Each number is 500 + 40 x the weight over its row's rms, rounded and kept within 0 to 999. Layers, rows and columns count from 0. Numbers have three digits each. The size before them is the row's rms in percent of the matrix's.

# layer 12 MLP gate, 192x64, rms 0.25, rows 123-191, columns 0-63
096:488467443522444547453525495472538474427495530421485468424486495443493484564461476442512454502536423529512503479470447558453484528436511485429474496521488528402538472467527531505459453541501519
095:505552488519530475484465470518494503577488541469493533563497403554489465510438452538533429452458506481424508496591490517509522497505516599491513494534489537478513435522464455500464482405459491
105:609509437449493449546532517475470522451430521554524489490485460500453493504519504513503565525594496503558479502552503487498506478482433509514539583571563486522559518514469447529423493473487489
114:485457469499494551590470500514518441499547531553446540514441525505543503528504496403476494531509554482510454535532440564553484478425565496498473477495517537536559499449535509569437568473493521
091:514508429473555468500545492522466465499488503517542537502532447597598492547514469518505544508542536408467508534529459521521507512474511526463578528475543487427466566537462526511499524543588475
096:458542478438497490509513553518574558574521516462438471507454439489493422455528509457506498489447564536519536501508486440561462521494513538432387500483496519502508464499441506484425478543527500
096:474519425455488448490458528576521473501471467428494445483510491566512457472537494488544493491483480557459536517424438475483497405494502540507553500483465506516524473449436615459477533463502469
103:461540450548508559453533525547516492497596483523468485484485469482503537519471511492479485430457436461512487452494517525491412440520455479559528550519498420543489476533481508530534461517530376
103:453534447511459456612474411519547458494463461481500545548490550450456506502490482487510558506416498477447496460585477539451502531491541518528551459476469511512482502445482504432497448485510442
096:515453477544554540582581462518490495567468467476452551476470557480492471502503461548526491568508509506498483523477438495419500441550487446522568423486482508476573533517507426476481512471475548
088:487464458420503471506485514487446519504481510494529512479489480479497532515459487469534499528505439492475470520582584485493445437591434478530519520481489521471425573472511575598491474449517429
097:564546490438477498473586496488478540494542516478491490492511547498462484570565550485459400527530460533561455421520519564525522520513533445468473509531504477572468472523575524513446544542494484
102:466446575487525518507469608541462499481492506479522562496485481505538448556479579493477546441536522505471449465457505547514534503498494417454524478495558530499442468542473516528511510546473388
110:477534491543504463516517410494500510585452517534575517507499557456559484468513544508493483440518528468476548544508513462517426430497517555540509633484540480503515461495453493485463525459452466
104:473529547487515483521491564454579515544481464414482531471457454430514502542541474461499499491532494430489510541487491484480504435480532488502545458476445535563511541478488394469551474593483555
085:466477547466482576470605505527404499599535490521506550490550475483461514539393536499524494549494418462495542506492458490499520544479482477518493511502492495533467522510443553535550476528446505
100:503528503488509494442545550502577411469550498475490506515493463506576541575487455455558483502453531475475549533540497476394498464484444530561476493481496476548510483514535500485525511578409465
099:513495496489438461488505483489548479441494524531520570483461448479470539519567452495446452475419473458508503554528529416457540463531428440558494548437506485506482473404570506467486474493504482
105:494447461439542595436448486492448512487503522480551527497457505538473542562419563466540489511490510525507499422522449484521536546481488552472527519541517454466505391552454452532522509506501522
113:527544506525499506609499430513487512430448458446524539525519554474437505526481504522448481526531475528495437530498502516455506466505555450477453589518480413481515470452529481480466408508525449
095:553547486464530452556549502474479529521512534481539503554461476447439451544465429557553527574540467505482499468549547544500525525568539532501410480517560495471448427503505566514508460492504481
093:527525482427506517530488453509480496486533461427461472586552511512484460563544556469517582505523406536526503557444527502497543500513531502483499526544425497464543478464412541506520465532533557
108:484512504482520485516514539558510461481503540453436509562459524545470510557515417390501428502505507489444524515497563461456424483456521539512536569450532505501474538511527528537479524562416529
107:495493468465450591508493521579484464475545504454522492592481473459566491489515506515556455529574504515577602457554495518508461496529491518454523464459471511520533532463537555507503463418491485
095:526454438512522495455401446503514465500518489431484544512408494478492593491492462500523509490447476575528522520464466572500471508598541554498438530536501545481493463476518537466461504546480477
098:506513448436591484469532548534477533513491438567463478532533522507509586561510541519477486456449525420501489472568510537499510578469482478451475496486439495512549527501478447488396534498480495
093:455461381452429531567487500512445515515507503539570529452474478555468481505418535529507498470429494448500471505501513560528460529501440525500476537505459450499495551493488484556469583448508521
109:599471531535591563425628453547540473539560538487550440538504569472476499513480467498513545465491527496472502482531586471506489484510534520521533511496504437488536493472491522488499475499517519
108:538481509500479538472459514497551468549528519510566528489578505477534466603435480482474490483475551543496440493529531492535496433565442468434484557458445536510470449455499488501511400515550480
093:557445472474533474464530578489486477473503588448461502526509573513485489501505506447598515556475585530487451494421512543504493488516548503505503464522433538500527460561552484485480462449430505
090:523537502538453528471553504436531581566525545557502491501452530467589522502439427475495542516463466535538485519427496534436491552483532546430481460489487558530514469478493477529475479500414494
111:527546485466526504558473503415549537474487486447511447511528490431521524511499530485415461523569499452477541476464457482509465492532565518441493535468556471432480479382464532512467460454489458
106:537552454539406514516503431420494497500489498513520444441503589499492506512485559498496481500514523537517574507512545439458516491461564488488513488508505419492546464512475526422462524546597537
114:515454565511455459527551526477512513474498527517525459477490497542556468468485620516564538480508502486542561469523450515513520497611481463468509593430538475475511518528495466457525481459518428
103:536486516529525473454520537434575471544499522511398519503531512484457462588521562555474459465478520544535420505496492478489508479530546574498551463547544537530436452437538532534477499512472464
088:492511500428539510509542467511486527484470521460466516495513541532498466478513502553456393535426475511466527473531423485473556482582537564468554509477534444548539505486548533554445475408532509
096:510436499473490530482464519511506506529483556467543532516504555434533542509444510416491460544468514440534555494522535506537567560440584489528545444465532489531522534491531517519483517435611472
112:532524516520546480534488438498483441536454510540525521482519478492504474561522516481494494526574552441487552503523533466457576471472563499529591576459456501513482459418482491584551424473480510
104:503483503527523499520513452541427480457489466576536603532529526571516521479507508452478466435486461476504478501534531543494500442491486427416470566557554482418488472495524438514479550509464458
112:634547465505494563536519527581543497511535527481533460501529482513472565524496522501499460526514512501490471546509534579528564455505457433513518539512466524496503415476403529514447528510538500
101:477411445481542482521499516515448474483503518447455488553504446496518464539465519531528493474508522420508557538480447535523501517519562460483442480436452514598454604508498490566453514522487541
100:450522492481540556484475421533515532538620473542493488439502485547548469492482508420484529577468547544508493458469471499454569518584499504496530486509521480539514428507514479567498530505535561
091:512459473529533468520483539416448442484507438565509541512504477563553511575486550498516456547498481594449507537470496510525475545538488470484455529487411530417518512494524491462553444456483466
101:562590503468506513507509500507542559494526466504546560569475512531473485508506476505403535583549486544480486552523477526517480500473499534559491503512447518508495458538453532363467434474484503
103:515479499527531569460540538498443499527460418405466556450512434571448502511486581471492492461452521518478518530530492509504548484478486545494517508498535533481490429548537395518482524561530531
097:485521454489481530499509469495535528416547468419536484524430533566527519463478533476451515538451453483475501533477492467582447493569606520493506480489546546517434518542469548436480481515520451
096:521473491460532473535527464558552463494513498476432544545500510522495510504494529556506588490408539473512442547546484511537434470480516570456463538433564479533566480538522457470451465538455450
091:519488511514503463504447464471594525505486482479507526433564450514516460586477491530488454543506478426403540518541491496414414438506480527500493506486518497484555473536510525422432467503503530
097:523439485465509546474521455485580499418549443567545505546551477478517453513525485460523523503512535505466570482517527505562522462513471494524559521501428546524584416523479497485574485494570497
102:570446528464513504509525472486471428541471488443417532503572508479524504508519521520461465515537478565541580498491520588461536481588538460484481515490484591529560520498499435502447506518484456
100:556493558511543533525481459393559550526536519493433518503506483530507509528503577543544570485501523521498532502433466420479390496511471502558476466464514467518538493497478511471474467487487410
106:607439523522512457464559465475487503558444440547531525515482466529422459467508477500466468500495470484576532532442525537470519498587490449517485512538486559517562545484551493454484455469491442
099:502411522532451479570450469499550524536463501572479505504482492574543485494482589492474554490468517455468443464519479439476530547518532519429459503456425514478550492488527472517416457474532461
093:471435563446573514553515472533548510492476552526521528573425446499506493464471533482481497485494472398541540494569472482461516507514460516571534493505523428488568511457452452465449448503499496
103:533501507505479397534497529538490491488519420562520465479474457446543544509499588502453580520524490489464553434427477463494514542521449496474527448481510470577536558442554506522460463501480496
107:502449442532435558605489473523467504497556577486551463458464482526514455529493511500529492541536445555555499551499472458500464491509493578501498490484437555565576514537455526511482500449542463
098:535479505451525448483499488501476466389489474430566523517458457489473448484497452477515525510416483498473498449456476518474560574503550517497454471487555523441560490408549547479468448512489467
094:549563468583510519498518533452500473542472495453468509510471470551507520546487429563492474495586546529492524532553439506515498452534517472465517538457512579544517481525551498520414487464517602
094:464526452491559432550515536560498477503515482562548461506440456522536466540442463419486544553504483477493480496423582516431495538475537485510504508546514494503487505396542518554445526535466496
100:536502481442487534513494538515510567470573467426518476529532487530453537453342472567480544553523476530498479560554532512483485490533434500544504473479576546499493474510533475509494503495462482
089:479495499395544429507491544480537534497483509541487517483420418514437571467507535447469532557460431488494494449487501536532561434500484569437496433490489497450502489469477518492459554489509526
108:512477432503521551520470497519471500490428553526533507527506556446464491529494540385552502471467484542476479488506545568482546511622543451510510493542452479522576518563485533554518523505534480
102:529537524510445490528557484504580548454482476502500456475479481538538528466497503466513495540529444441473519554479527590473547526534561472466505524438524457472504484404566503392479529454539482
095:486481429514477512447476461515469567455512539510499553532427503499552553448546475491503513497527587499464530500507552505552558492557541550525501452439447508478481464494442540522432454601511504
107:535507554468534470486469454526533474551446481558461558572397515511497548473536498427512546515518553513515511544472470611479514497503478471447567511564511501493491546485480481466483411497483529
091:451492571447439492533517474490491479500498541546564577494460504516557454484456481483472501548479527485500474481485379465473549445543465484478465450514526518480582547557490575487435469518468506
094:474427455482475500447506473494545575496507423397516574453497497562512508468466518501521478511467470503509415488468498474493491459466545437453600481537403505489495507460512495506487514549521464
091:506473487481542442474454552485512464526520440582516529464512496505533442488493413463469497461479523440456545472573489492478419574518536559468471475561508497525515529519501427456481415503525550
099:512408499489496466471475512560490551433479541446545475453504527464518477530564474432520534548497495507531539468527511512452492426420504568499455529463528467564557457531486522426466527543441500
# layer 12 MLP up, 192x64, rms 0.252, rows 123-191, columns 0-63
097:538485551485478490531425531479463562556485561540546555513544494513484494471401469508520412445502442545552485496558572460511492537543513507513419512516484529438511467458496529470489566507502466
095:544477576542558486441433515527472466501493520551539504517515494504487493499501555479528556475496554503495438434482511569465458474570454424491544522519526597563540499444522505470432533453518479
105:561477595454566494519447494488577498528495452499443504464477416502582495477487542482497580500506532534473493541520453510482513459524479563522479514579515508548476530566516536496453458451504440
109:491483489519438467542460507455476493464486512428497562395461511442450509553507464496475485579449512515480523468545492486482425446437525499493539475498484559426528608536542469501518531512508502
091:519566407517582520473558526519437521490532526567500535476504508484524484502490435559461461532589484474525506562465483496538455455457518460490494500567508456506514575485490433471456505556554530
100:532538473478511450494468468543581515474518445490592464487479529535484556488490459481508547434531464585481514451477453523508486504440531558427492528536409554499525527512514509487406542483529512
096:448500538486535473504506473498556470410538559513468604437569544441466540488477422548514460486510489573507503500474463463501505513473523475494452478481564449489483529531490429518454422465516498
102:562453470485437509563468500490499501563545477519465506531393525438527487540522506550488451473511496496511528497510521582568516471489531515487506524550528454502406538484527508521574568440427501
103:469462496533540477517571533420488453530490502558510479539538543437434484467482481495428497401557483448459476532552529521490483568470447540492492552513485486471541460482546550533474528509424459
092:479542370493558541575584505538510509516529514475488500486462535465529447507546401521503453512509515490490466561483456493513476502462501553507504508509595541481534428516479542551488494517556524
091:509489518517448509566520515521549609517439495535516513543472537482558495499455470489552497476498546473546561455471491375496565549514554497419493494534489554501499470507550533527528444479465475
100:486460456563472542444542557540389498535450463523535460523487532430505448441542453496561542549468494500500487508478445463493494497486466435510566478557573447537484488498488536482563515524486481
100:544485441403475507476544481545497499500501529494513538538498427448531467444517507552556455407496507493554485489494514520425453491551498539456506579519456491438524513552492480516489504481486612
101:439518441501425495460452552448521577509543500515540552523484463426527466487532462482535511534511483547520531501402474460431461543444445531550492520510499524482435505499494569457563472506467488
104:474432465420556547463475460532496456481477521437453509531465462500473530436448519523493456569509484436467551463481478567492522511444517539438429480474516544515502463448473444560450537496500449
082:453510498572562500467549535499551488512540510462468510466430533477553429504549495526447467546482593518491548515582505502467435543528454473543549575482446470562513534524542525502481479471505462
106:498452498557429440543495501495491492474441571513478564531493500470539406480418521511448518467439518489477509427496469440520449504495546468453481468554502555405549474501516485513529472492511556
104:503470523478438488472479522449594572473508528537498504486480441480590535523419548500468456461514564441488526490503496483578552465508480454455543487454500492480525536534478478500601461482509443
104:483533468490516473455583514492517436461408468508466491481521431509456505527524423451496514446492548491567453417555459537544545483460588491490491452466493481463496519427479506552499543485510522
110:471496496415473459471495484442433557428569564490500537536523584411508466516511477493551513579452474463504475500583482457526456532515561470512509497496537481451511497526470467459476516542547500
093:467532584530508483477518511448499504598540581441482498479440437528499515506491536493479550552484515553418531524472572572530538457496560537502462537457493509524510470447463506577521491492460495
094:467486531508532464533539501408486505516529546480456483486491520518507480508463477541502431471533410519540616443530469538512491492531451466543506452450457503508512384552432516531452498504476511
107:577549536536541516495495478461527454447446563453482498532483485478498517469567508465433431466509542466496557585523519469498481515435455532555505489423522518576480453550513468453438476516492466
099:457523483504484510533468527460506549506520396553453478501508531465542519550498527514435533565499423578503455581533537489479446459522518455542435430514485462484451478489458557497437475528473485
096:432461513532492496493478469522444532515567423487516460481441510474587538431465438441494521527449498482500516483511514487417548489474573484490560511515510522462461502553469609461472488450493516
100:549472531493518503424547528497486471496478501518490570566498495526464530460512500434487467527505544508492522545421502509449508547503445508477613501538450588506487452536540467500599525563464526
089:539534493542581515528513467457463538506509563500474406482487535551438439534550466513513503492500450482475478513568552497504521514556525491576497463458533478433549565528538479520490418527532566
101:459431498494559493494475564526514468549446442453430444459534557488491430498485539493509540519507503496481409505508501589465513531525546472460476442486552469542472534512462546506544496600500517
103:503528486490430542555435416492536500455525531467479487442441425558500481530595516475484568428403556509517549505462504534517493513510509572549521534515490473491470526531470500462497468533484482
092:475574572471466485481499571531541472462467470468487567477573434483500575515550497453547508499508533524476495532477499484518487444534467489400452551511511576515486483514559536479476554482564447
074:508472513485481478552517509487546537455475446512557466473526473539365525599469499467531533542482471506528441433493469498520478482515472500462499437486554468480416495505488510512455477474394516
106:559478448501450480452501552558541466556572508559480456454554538508544459515549519436435468499519460502520511461447509475545547509501502485513489497541604498492473405504483573537476506514544525
096:526459497482464431538471473361549509542499489479545521477447495485569449479484470530480505526550487469559495517536447500529408498482503535432439587489561515506547516481493517469543505487472490
112:488524532507581485511459484430524571436530459463539492423507484438524488470521467453484496452470560501476557491488536473481521536474545506517616471509562527495551463504494523575530487522585511
099:521436428518462539506501492542543489498470555524509521497499481516500527458559432528542519453487583523476467425504425472407467520583443480503452502530433489487457463503470571520485464521551487
087:484550604466502578423493500448509496503539421509510540518482457444516471489505541587397530479520494488515458496491473470432497478491508508469458539568454484502537466476449483514455543471442500
096:540523541503534489481449460475413521572411488435510464489459460461495550505518501458508577503504577477477498484528557560586619513481448516503445488523518505500486525490477496483461473522484530
105:479491552397450495533545494534538564501454563450473534465489445474545455496498544486471532452599508494491496543472524454580476475516458463505534535486501495477521461405526550537521487459546475
102:453432492485498437462489552493471413522473508498525514496457451584521573555474488497475464437418514463487478568517523451487461533441510505496483404501565485553470483551457468463529488511524509
114:500502489544521486490533465468474502503549434471583497476481504505486478418532483554485453455447528511546509464431471502507489461595446424462468536458505501482464462469582523443576445449497515
102:432470522524540525514486590427432521504483508485510524556495482476523508507379553483483484477456565462532496486528537572557482522535563523527509479419462495494509458563469538543439501482471493
104:500469523544455522515522527479507538482524531458483531515477498490494577523454425557547536506498457569446441485529459536440516445520469455496512486525457613459495592517422551451486475512511524
096:524572501537489541452439491492576460518412427529462461488516542505503498481428491503486523407444533506457429469533505522457542462517540484456493511508544587585460503501469491458496477501474520
104:541396490465523490435488491480550532452469469494540559584574434529546461583530484501446500486484504499510532551538507465423492509468460518494424456453464504530506514521501513496575530500541476
107:406546540493524536543536513541457478417485521508524508527505452500569436535478479448490503503511516458477520483526595471481519577502462493449546430402517541522521506464518552437544530513497504
087:564524567460499515527535565497451432524493516457499478555485439544544479582474456449494472499435459536549561526514506529515475564516510485497497524514512527480538498484586487491519522446492623
106:532523478487500539481484471543472535459541528399479432475459520556526510533403540546537464497451473516475430478465492440509443535490460479553498502540496392471505492493444468553510520444518459
088:448491527538464535521529491483522541531428505425437572504563496524535518498422461494512498445534536528522449521451457494415550535448505515496453470423552489460519502555498555458488517437462532
104:528516568447502421451414574506519419469482579488559455514456541411512473473487546479500518417495507480526468507463440507551490477528488462512540501529502502531524549477454553527505470472495543
105:539523487579574516464499408458532469467504495529430471511557499486510466547483455455546501514421492447490494506491484539444518449522424553450441433462437505437506546539493536488519503495540498
104:529526462402506501496506426462571521472568478485512447498499580497427515452481558512489515480466489477474500482541512507504486492453547481439479577487477490501508558466511466455513587420462572
105:472515507515531570434468456535447461545560462528539552504536477433526476521547494496544432533527461538564464455505483513455461481453482493595456490510513417539459430491477470458538461524500532
089:412506429509469508467499529443487537557529472462539497474511476538483579426468450586515531452556417437484490483503539500533522492527494549574492464467514497571471460443453492499483500544505521
097:472454507517505501492555502479526494478552557440447525530485496527496562432471476523534565561516460443573483460452494554481534511479495551492507456528534494500502468395493410409524502522439525
104:554475512521463512401494539504468491538501485490498484415556473436516465461468459466452492482560429454536515474531475516495544475499547438567483538473466504475547568565503546489433460470571492
106:541493489570468579518512492548564492512503502488482468456499470533540487509545519475507506515451642566410506500517430499583446449535481495539573529513494481475481536503559514490502505457521492
103:414446517527485482446486480461543457481486508583505512483491448470522612424515520482457538455514553490454476559481427539546495411506486586504508525556505522502463478483462512494507480540508521
096:519516465564456469578526444437453516465461528500542523568472491551502531540443459556551452491562469509507505581535502489477431446498488487452424524471468486469482457517508536528524475444457559
097:518525529516455564414482499488494533548444466535559521514489533509503475491519512486558431463506524520519414507546517434443533454442507553619498517531527524444489487485466571512551467515501454
098:530513497442514606466463483471462476538437494485550510490511428522518491548572488530512521466471542551532460549498538443455505504449446497547531494510509492497603519535491503574550493567521431
099:515485535551531509441432491539480584489525450459463542507495538552481450478502621552487448518556534478527479547500552510487541546543566418535514519462526497496476436521569508466500508473503496
098:490402506522433581462554447425453546534445461466500414494509509474471518499500419478425485494512461446511433524500519521494494431473459516514535521480463498518459479498422502501488453510526533
112:518520587501514426478481485443465469503439507561470492475582498485513520553533448504484495534512496465493574516429461414470513521509487561428535462465500489553455535470470519431443533486501438
091:559485481462483488504499458536524580500523465527480513460492514501534436513545524497508572458548485504444532500473524531526546561438493542522522470499440562446502486568411466559433569535570519
102:508433491579462424471477529479518562489484441490468454526583552439533477512557505533492482498465462527516463504507471492509496500467546542558384539476562410549462492522483470530497518534500500
089:483554494464493525460498464523531470490512469576548507476572518492516517529460503448463445612554479489492511511480508530458500531478574509473447489517511581475541538470535559532461546593529426
088:573478460482443528502505468538560494535498482454556469491472450472550449481533528435451434396467436500547543491531456498510561534507435542468539516553482516500497452492477463455555530461512546
096:450520451488517510514469444507455490548495474507600469459496553549523445455522524499443485485491497600556476563474478533469469517479492507492477493428566558456432411476530496562544518512488508
096:471509466505563542482513495485445465486508471478449534551478521449423557440527513584508479506484500510461509505490515486474475505480541472375477470586572507538533505417502478479516479571561527
# layer 12 MLP down (transposed), 192x64, rms 0.225, rows 123-191, columns 0-63
099:514465527489529481537487447469446420518516452506510568476570559435552493475590506538485427484549523502389491506472537488561479483535592487479505559499479500484474488522511474536453531484520531
095:487520466407538465478542472516490434535531549487410486556502522499484578534497525483549536561491467473528547530588526461426484508468507556528400487538493499477511455533484501512524474442477458
109:549518490533544523525587587570459502480569464491510454485453517477601507500517437542516507481537524522544551490506492488495528527503453498547480481485503514495573484454456569541545532439422466
109:522492438488522540402480500515534480533471442485505502426477480494511580461474455515490374532516524498493570479487503481514532496416460479579492540521436522453476525513551453438510507480536501
093:442474509467538599519480501526567557548570528447506512507499449495489501546471476561534491431506457495446525538519564560531472476496528535564503478512497485506554555553508567532558478557500564
095:494572480488464514498561438397510525454505541526492537474495540520503523513493562522413536527494456482468485526435504526549531606562450485459513498552490527530440564488504459573486499481482471
103:485487545503515512510493565523538472555523430462512434522447432561540498533564470574449457517497495489560497533556447507463446491506430545444520566475491469419483507542484541534554492513541491
105:538513509564576524504503437535454521501479508471515541498508454529444465442441537437471555497447485483587462506453476543500401418432537535535489520492504450507501505501452470548479439502495533
107:450511503533442559506520503450518518486516520461488547521502531463564530505500549549569484490489506562487524501573524460566438493498494518528550505570428463468443475446426502422570437471521477
100:475491578406517473519504516501540552490568492503493479472566498487552460548525464472466483569518465492480562517421525462453522598482507498429505536511560574511479529475512492461457526425508509
103:454514488525482512473460505519564458532576493567527520538507586491536530497531440442469492525491520509491521587463501403491490532474498568473498511545533507483447538522424475499508521523404575
111:480565474521481498500514499495450563536467497462538512482551503546479523489504455505537443415480578478595497574485488478463511552461469584534497506450526463519552467533549501535430559551537533
097:512537523458453493526534475468507478482533505542525512525382543546569495508460538563592475478522558498500488527459551572524487499555452479565494562578521516505503473476450458509506497422486524
101:510422472541476502510509482485552437535619495501455462461530448475542547522481481456498487459470462489439491481483473534493499434525532488410456488468554501513557509485553554518432559525560473
100:511483562447523437475478571522532535532496521526521481444547472532517513546499527440506599532451542495504448541511509531447529527534536440468506489476561561457483522515516397510559474563494450
087:483528441540526520525459418509451491491538524518486503506524374563565527496498508550471534537481519489522508532513491525518534515540552517539475459431592455546537449525506470579477485493427467
111:471434511536519499530510516526491602452527503522524514451497557533510474463462530394515534519448484530571492489477433522490400500495470515504481539508489538490552562572435498504450464554539476
100:515414531490519482483563490473544428500477496484521535514467467569497486469511448429492544537522531517460501523483475520534407500505488536471504495414397487509478548527502475455378488509459507
103:452500571478411531559426489529541519474554520512489599531502501545446488500454529583494468553519490503505478504459459551487543426451510504447456542489496547483504476497568461520515460448490545
106:519505498533418484519492519426470564513569495415564480539484521481471491486415515488479474585506550475565465513498485493574521536511505412462469492516455485458574525501532468511457499443544514
096:549487434481459510453530535513514528528523580532547502462528499473471486488530473544529462470440458472504506544487470469456543423498478465507542464546476517563483600564458511473503620450516490
097:600573512435517510517494419512532424521497470476522459550461537476509485525473474451546507488513517501488428521493525537495410502453436454494555464560483506526526492435535501507483421507491567
105:498562520568486495544512473530516467505499464422495505586469463560501509472523563460424564513442484454463545453527514482496516517465546557538513412490510535549501430542501506541482498424455535
101:534454518488478572589480478540539479479541484469555412559515476579503509496437465522522473515529521436480552433472516487514451524454466474438506477392495505531482510462540499518486505438451513
094:497534544504369432475523450498452506547557510531542555501489504499494516522492445455506488529524511500509478501457526449540544545547488536476483564483456470432462473535600471455444507491520568
097:500520489502429547540458468530503565533468467437537496421577510484582456516522461451516479509457484505459498506544489526557492448467448510453577490478503410471476461510463481450471446540465554
089:551440600546529504549518542537490533473488467479562427507523584449501504481460523489451465506477497469538453472445479498489473510533424518437604526470528486480441537517480495532527529529554471
102:495511455585507497524502470511476444510522518540584491521443504572453441552526472483453457457484535452590472549466537492527488474526428428526463539496493549533486532563522526506527451531459442
106:509507488497530491545525564465522524405428449465530532472486407473466546482493538504556462508504493570461476569490511451503474541527542503532488476462504468401425463550498466444487511567491500
095:517507451458384515432537455489436553482542478524509487499486506470504442444489485526508503502482523466440509469529558566585558428502560484509507481541507438541522559455448527526459507480526464
083:464511515458477561488481452417506519489450557435559497542484582401569501507492478515529466566516547482486518500474457523501506514507491485476525459529495595576492486568486474489507453444441473
104:526497499537462509557523541508525492489501521538446445532526451454454496446552541455393561504568492521573510521520436541502499479507468494518538460559530558496464477528494623492496557493479518
101:522499524525430452475447465475515541426604562511443440537499521501464507533486465495471591466485484484495481411519468541496548500613517499462476518480502520546483503518500538482448457502552479
112:486478495493500539494534454448558523471495487462558541453445614445504497504461516483485514503530581450561470459503444520498493567492576502505544551493451573536473487499442505578474444514481518
097:595473454443505445541509548502539525475518502478555434482499496494512482458500491427480472486499434481500419563504547458514481475523484442533530487489444513589505511403559452552547502515525522
092:474500516491484511531467552492492517503390522556551451530391522499589476484497514634512512461470503484498463485500493526555524492547475517493456497522542483453519536529497509435532466416493491
095:468485473458515507539407474493521488484553516476474493511505435541436472444577527491522525507546507538421422493488424452499402434497487457583539550494523522460547502479515510510462513511479465
101:468530472477477525455427530441508501500449444474502443527526476494473527513427489558540492565555475528546501498478511511534445465549514518541582448497473478512562539538443574501489606542481463
099:557486499480515477540495463484460562445478515484494521491485590515402488511509522425539495493499515518499568556487508503492526491479546461475464482487495460480487568542474518575521583506454634
106:552517483467530483490499534486529477420604485518498498460479552491563495525459518523467501505492536482496452451520500582466478511443544495521410501509527505555482521488363475550464574499481480
101:456471414454459493479506479469556436475516493432450450521553506499568543439468470450512472492502522461490497533470507503464514493480520498467405445593475510455500493513442468534464536599477509
101:493438499487564454470544489481500554512458478561541517477508433508514572449481496512504497512516516469547495595518456495531577543465530570510560487517490495567552455527498422472552453531457567
102:499545450527538556477491481530487513486513445471474472496559541557556577520421489438511496491449559473458535482545471529523533534478473509501528481408415510448508533526416461502505564520537547
100:484553490491505568488554518587526517528512507478514497506492418552502563445467515454513518519504503441427455483468500532546514499521489567451512491421445459519530474444611543467470548464477529
111:474537525472474556482420527475475562490547458522521482503522450588506442466513454538420487528526431531539469521461505496448533498492497477574585539533490512564489542456481473509457516421551485
091:507538467517521521475488494455499490518530408465510598472513442489528470511495541441384503489492463599514504488506508496504580491489536523477513582508562529535513449472529483580470542516462534
109:450478472576490508493457508500469536516504467434509520550455459513467474505512486483507482494442367498552492530452524496569491490477461507521476580497455511456500433416512520513571455485583490
095:550470466493480519527507517511519475495537504486505455510445616411560488500548487483467477479474513537421443472507496504522506556628503483468580576538551498457489497480481514510551543490515512
095:485529454520520547548517485528447468460532450504537486471444466485448552523416487479472563496563474552487440491455507553446506503421446501470502588503442456469515426497508449502529499542452546
103:516532467559520524498441497581499479479492468462508422439545568494515487515461510528529497504469484438501461499470544560558501516483476521461598493459482600530470587532500484551477540463458544
099:520542475514459478529458500501503540561485497445496572463468417460445511481484456603545439501509441470464472486485514518475442508525496499454476499490466498560555509462560416542478502557573454
104:472568436528520533535491544560458492514557441540605508499470489477531438471532447544546516513449495518560494563520527592488493523477502464472510498484485481600494509530482474488541482426544474
094:527460505534575544487498469524492532531525419418574525545455539541490440504573448538498537544485536462507533571509421492483476522477446506537472480457514483473481565523507447471532448549522550
100:483491573476529513523541516432471512513462492475488515454507458457515539560436517478450466557552527479555516377459518554523470493525458502443500505495445477451476506521589474559497556553544511
102:503536498549520531546580537533510518413419466521517492495468517476503535536485586393488512495484536480500442461516483497474431422524481506547468597464485475533516547484478495530499526443456476
100:466482492502460497476458484538457416483531490483529510476526503484573485476447492436534535462489430467474497594391502505390507543470541431523486506531515471505536481456558529484526460545529497
105:576605445528482423463528434496464508497492523463545456490583532509455465559492486476463548543542492517535504502434528531424535463522505498486481522494518506493464538506554462467406505461473460
094:546453460496580478486431543514499547474463471503473499538495471496484534469523548476535442470503552437649429479509457509501528491517436473522489448542526519493449462560570469485523496498478512
098:521492539481420499522476523572520509473499525592523553534536553534488485533558503467416454512549473533485507489433547474489506433490486469457542491516444444515537529570537564584517449501522507
095:522471499529450495498525443465494455494560439446474559484508468485469469573437507429448459485445538461495520476511576573509547498463586507464546517471505432417483518525511487481454485527517559
096:515562501446503444511474481498458471511564543443490555525453462435506562546444517528498520501500492453515524467448500500504488536466446529504414522498431418431517504464458589461519480461511432
100:543534517512579462500505536534506565552503561509468488521508448512446488439509577466484492458465500559503518505518489448455539588484507493593505495480458545455500444446454461467509437454574511
105:457515424548502562492494450474481458494525495495455530496523429575500520466531503433488492559481481487526466465478471516492450546519491459544442489386500477514415519543586469486492458546561519
094:444451434511496498486499541540482553559408519462499439505572487423562492498477434491467518414515459484539432491456495527431467465538499484521420494474477467456489487512475508504469519432518474
103:531516505468487573438452590470486453538510483565492472504470508489478487471547493477495560491489458476542524432518593533503483465486560578518504425436538487452474498563538491514537522585498530
085:512526468519463477466488553493450548465490427442530429487454438506450460467515497492468427489505498472414541498576514583534493524504478546556459473432582450446492524512546481486493517490479539
097:505510540432521537420503492488501536469497425473512553519541521525519539481443541508449431567440517492547478502527479500523536526502580549510504465531487538452510468406592544483493526549442463
105:455497458448471415515481536425531509522464488566466461507498542436437485496497515438533511524564545435476515468507467520522517513467547510490518542595468547510563577471495501429519527536457541
099:540502467533516462511505412471435562544569458489423530480534493461420479497545515575458466452522498519474509453527490522483530407491508511532467475548517512465560526541478506456557569549487475